python train.py --n_layer=26 --d_model=96 --n_head=3 --n_kv_head=1 --head_dim=32 --d_mlp=256 --vocab_size=32000 --activation="swiglu" --norm="rmsnorm" --norm_place="pre" --norm_eps=1e-05 --positions="rope" --rope_base=10000.0 --rope_fraction=1.0 --qk_norm=false --attn_scale=0.177 --bias="none" --tie_embeddings=false --parallel_block=false --init="orth" --init_std_qkv=0.051 --init_std_o=0.0 --init_std_up=0.051 --init_std_down=0.0 --optimizer="adam_variant" --lr=0.00327 --beta1=0.9 --beta2=0.99 --weight_decay=0.059 --lr_head=0.0068 --grad_clip=1.0 --warmup_steps=433 --schedule="wsd" --decay_fraction=0.645 --decay_shape="linear" --final_lr_fraction=0.05 --batch_tokens=16384 --seq_len=384 --doc_mask=true --train_tokens=136500000 --steps=8332 --dataset="wikipedia_en"
Each number is 128 + 24 x the weight over its row's rms, rounded and kept within 0 to 255. Layers, rows and columns count from 0. The size above them is the row's rms in percent of the matrix's.

# layer 5 MLP gate, 256x96, rms 0.164, rows 171-175, columns 0-95
size [113 106 106 105 101]
[[ 91 132 152 148 127 124 116 157 142 111 122 130 153 100 160 114 121  92 137 134 162 103 107 167 119 109 195 133 139 139 147 105 125 140 157 134 131 124 135  84 129 115 100 173 160 138 120 161 138 124 137 128 110 132  86 137 176 131 162 172  95 116 143 135 126 117 170 123 159 114 118 160 139 162 105 127 128 150  97 112  74 142 113 132  66 115  97 112 136 144 102 117 167 148 132 155]
 [150 143 129 132 152 145 167 134 108 149 146 133  85 130 188 114 113 111 125  74 153 150 116 191 129 165 125 120 166 123 133 134 114 103 124 148  95 152 123 161 103 133 134 110 108 117  87 128 155 141 139 145 132 147 160 104 175  87 170 148 120  99 159 121 119  96 157 149 157 126 138 123 115 100 122 145  96 137 152 123 101 104 101 139  86  83 104 136 154 105 135 115 110 143 144 129]
 [130 178 117  79 129 160 112  96 117 138 104  87 128 133 160 104 137 123 134 136 120  93 143 144 121 136  93 128 157 160  61 189 105 141 135 148 120 132 103  98 105 140 112 124 134  98  71 160 118 133 128  95  90 150 124 138 170 152 160 133 117 118 151 174 114 109 130 113 112 132 106  94 111 111 104 146 118 117  99 149 107 120 155 128 105 106 109 128 157 106 136 145 147 160 123 100]
 [ 89 113 138 110 123 124 143 149 148 135 111 130 134 113 151 103 109 125 128  96 113 128  89 149 146  88 133  92 159 143 178 149 126 155 130 171 140 102 135 117 114 140 136 134 165  82 110 120 140 101 127 138 120 156 112 156 134  94 164 160 116  86 117 142  89 112 129 118 161 123 164 102 114  77 105 118 118 137 125 149 129 135  80 111 114 111 106  54 176 111 110 131 138 168 133 125]
 [107 133 159 133 102 116 139  96 150 132 150  91 151  56 117 136 104 104 133 177  92 130 139 129 119  99 116 136 120 109 180 126 104 123 143 164 129 147 127 154 147 139 126  91 156 124 126 138 125  90 144 128 122 135 123  84 146  87 136 153 147 149 148 145 103 137 135 125 130 130 133 155 110 147 130 146 189 156  98  93 103 144 114 151 131 137 138 126 117 119 109  94 163 152 192 172]]
# layer 5 MLP up, 256x96, rms 0.131, rows 171-175, columns 0-95
size [ 98  92  83 100 111]
[[161 166 153 111  64 154  74 167 137 186 152 141 134  92 125  81 128 121 126 125 133 109 148 170 139 141 139 125 122 115 149 129 124 180 115 131 125 148 154 146 118 123 142 124 155 139 146 119  85 111 143 115 163  99 138 105 108 141 157 158 129 120 132 138 130 151 130 113 140 135 187 159 133 135 127 161 117 124 142 118 124 114 102 106 125 143 118 113 130 115 102 188 123 137 172  81]
 [149 156  75 149 119 124 108 158 134 124 147 101 145 155 117 131 123 160 121  99 105 168 131 115 134 104 161  91 137 117 152 162 116 126 102 112 146 112 154 168  92 142 128 170  66 145 101 107 128 162 119 121 141 108 126 110 122 106 116 156 102 156 135 115 120 182 117 123 134 147 111  84 127 120 162  45 150 110  97 113 125 128 121 129 131 154 160 135 140 144 126 141 106 107 115  99]
 [160 142  99 124 101  85 149  76 154 170 140 117 147 141 121 135 118 129 142 127 142 118 115 141 127 112 126 102 130 111 128 145  93 143 119 117 131 124 167 109 129 160  85 110 160 125 128 150 157 111 140 123 125 169  96 155 155 150 159 103 157 131 168 154 122 144  87 120 148  81 140 105 142 120 130 145 147 109  86 112 137 151 211 115 131 146 151 119 136  82 108 120 158 126 153 164]
 [ 97  87 155 109  73  93 162 159 149 127 170 130 159 126 115 123 155 145 143 116  73 145 130  88 149 127 132  74 128 158 165 143 149 153 130 143 120 138 169 129 114 124 152 128 134 107 140 125 120 136 126 121 103  82 120 163 138 133 124 139 136 107  97 168 101 150 107  99 127 103 190  91 153  98 146 140 134 144 107 138 144 102 142 164 162 130 106 118 107 169 118 133 132 125 121 129]
 [139 133 108  71 155 128 110 151 112 142 147  76 168 107 150 101 112 132 147 107 121 144 117 133 107 121 101 168  96  97  96 115 119 155 129 105 113  98 120 131 136 123 136 135 138 111 114 149 115 143 125 129 164 117 133 177 174 112 112 109 174  96 122 122 128 176 100 159 119 131 135 164  61 125 157 172 160 124  94 113 115 101 133 147 110 136 141 115 158  87 120 152 136 126 154 114]]
# layer 5 MLP down (transposed), 256x96, rms 0.128, rows 171-174, columns 0-95
size [ 94  98  80 103]
[[151 170 147 119 133 140 119 123  99 133 106 183 125 184 138 142 127 131 124 159 108 166 115 183  57 125 119 132 150 105 137 152 168 144 153 117 116 105 133  86 115 163 139 135  90 152 116 129 111 143 114 157 155 151 125 140 161  99 111 150 148 136 143  71 109 116 145 145 160 127 147 118 113 124 160 137  95 124 125 110  91 127 137 111 125 164 124 114 117 122 115 125 137 108 190 120]
 [153 136  32 122 172 105 116 149 154 118 109 160 134 117 137 115 154 119 134 118 105 129 128 145 103 115 151 130 118 136  78 106 150 144 108 109 183 122 150 113 109 127  88 189 130 147 142 138 149 131 117 113 131 125 142 118 132 158 107 160 157 139 138 132 120 137 129 127 105  73 138 116 108 154 155 142  92 120 119  86  95 146 148 128 143 146 124 112  97 120  79 175 122 129 141 134]
 [133 149 137 108 156  77 149 140 191 111 100 173 111 134 130 137 161 116 169 159  93 136 120 135 139  98 132 114 145 131 121 107 153 106 115  89 129 132 124 116 143 106 121 103 181 124 149 130  84 111 130 120 119 151 121 151 134  96 149 107 137  88 127 126 159 149 115 141 123 145  92  97 108 161 126 141 150 136 100  79 141 122 169 148 136 117 160  97  92 116 135 103  92 176 156 120]
 [113 108 132  82 156 101 137 142 138 108 125 137 143 170 102  96  97 141 129 171 160 116 148 147 129 166 125 104 110 142 151  76 146 128 148 166 175 129 118 149 145 155 128 151 147 130 138 118 127 116 108  76 149  88 134 127  94 149  89  84 143 135 139 134 142 142 100 102 107  84 109 110 139 124 151 142 139  79 147 120 144  97 103 160 148 150 116 167  99 143 130 144 152  89 124 108]]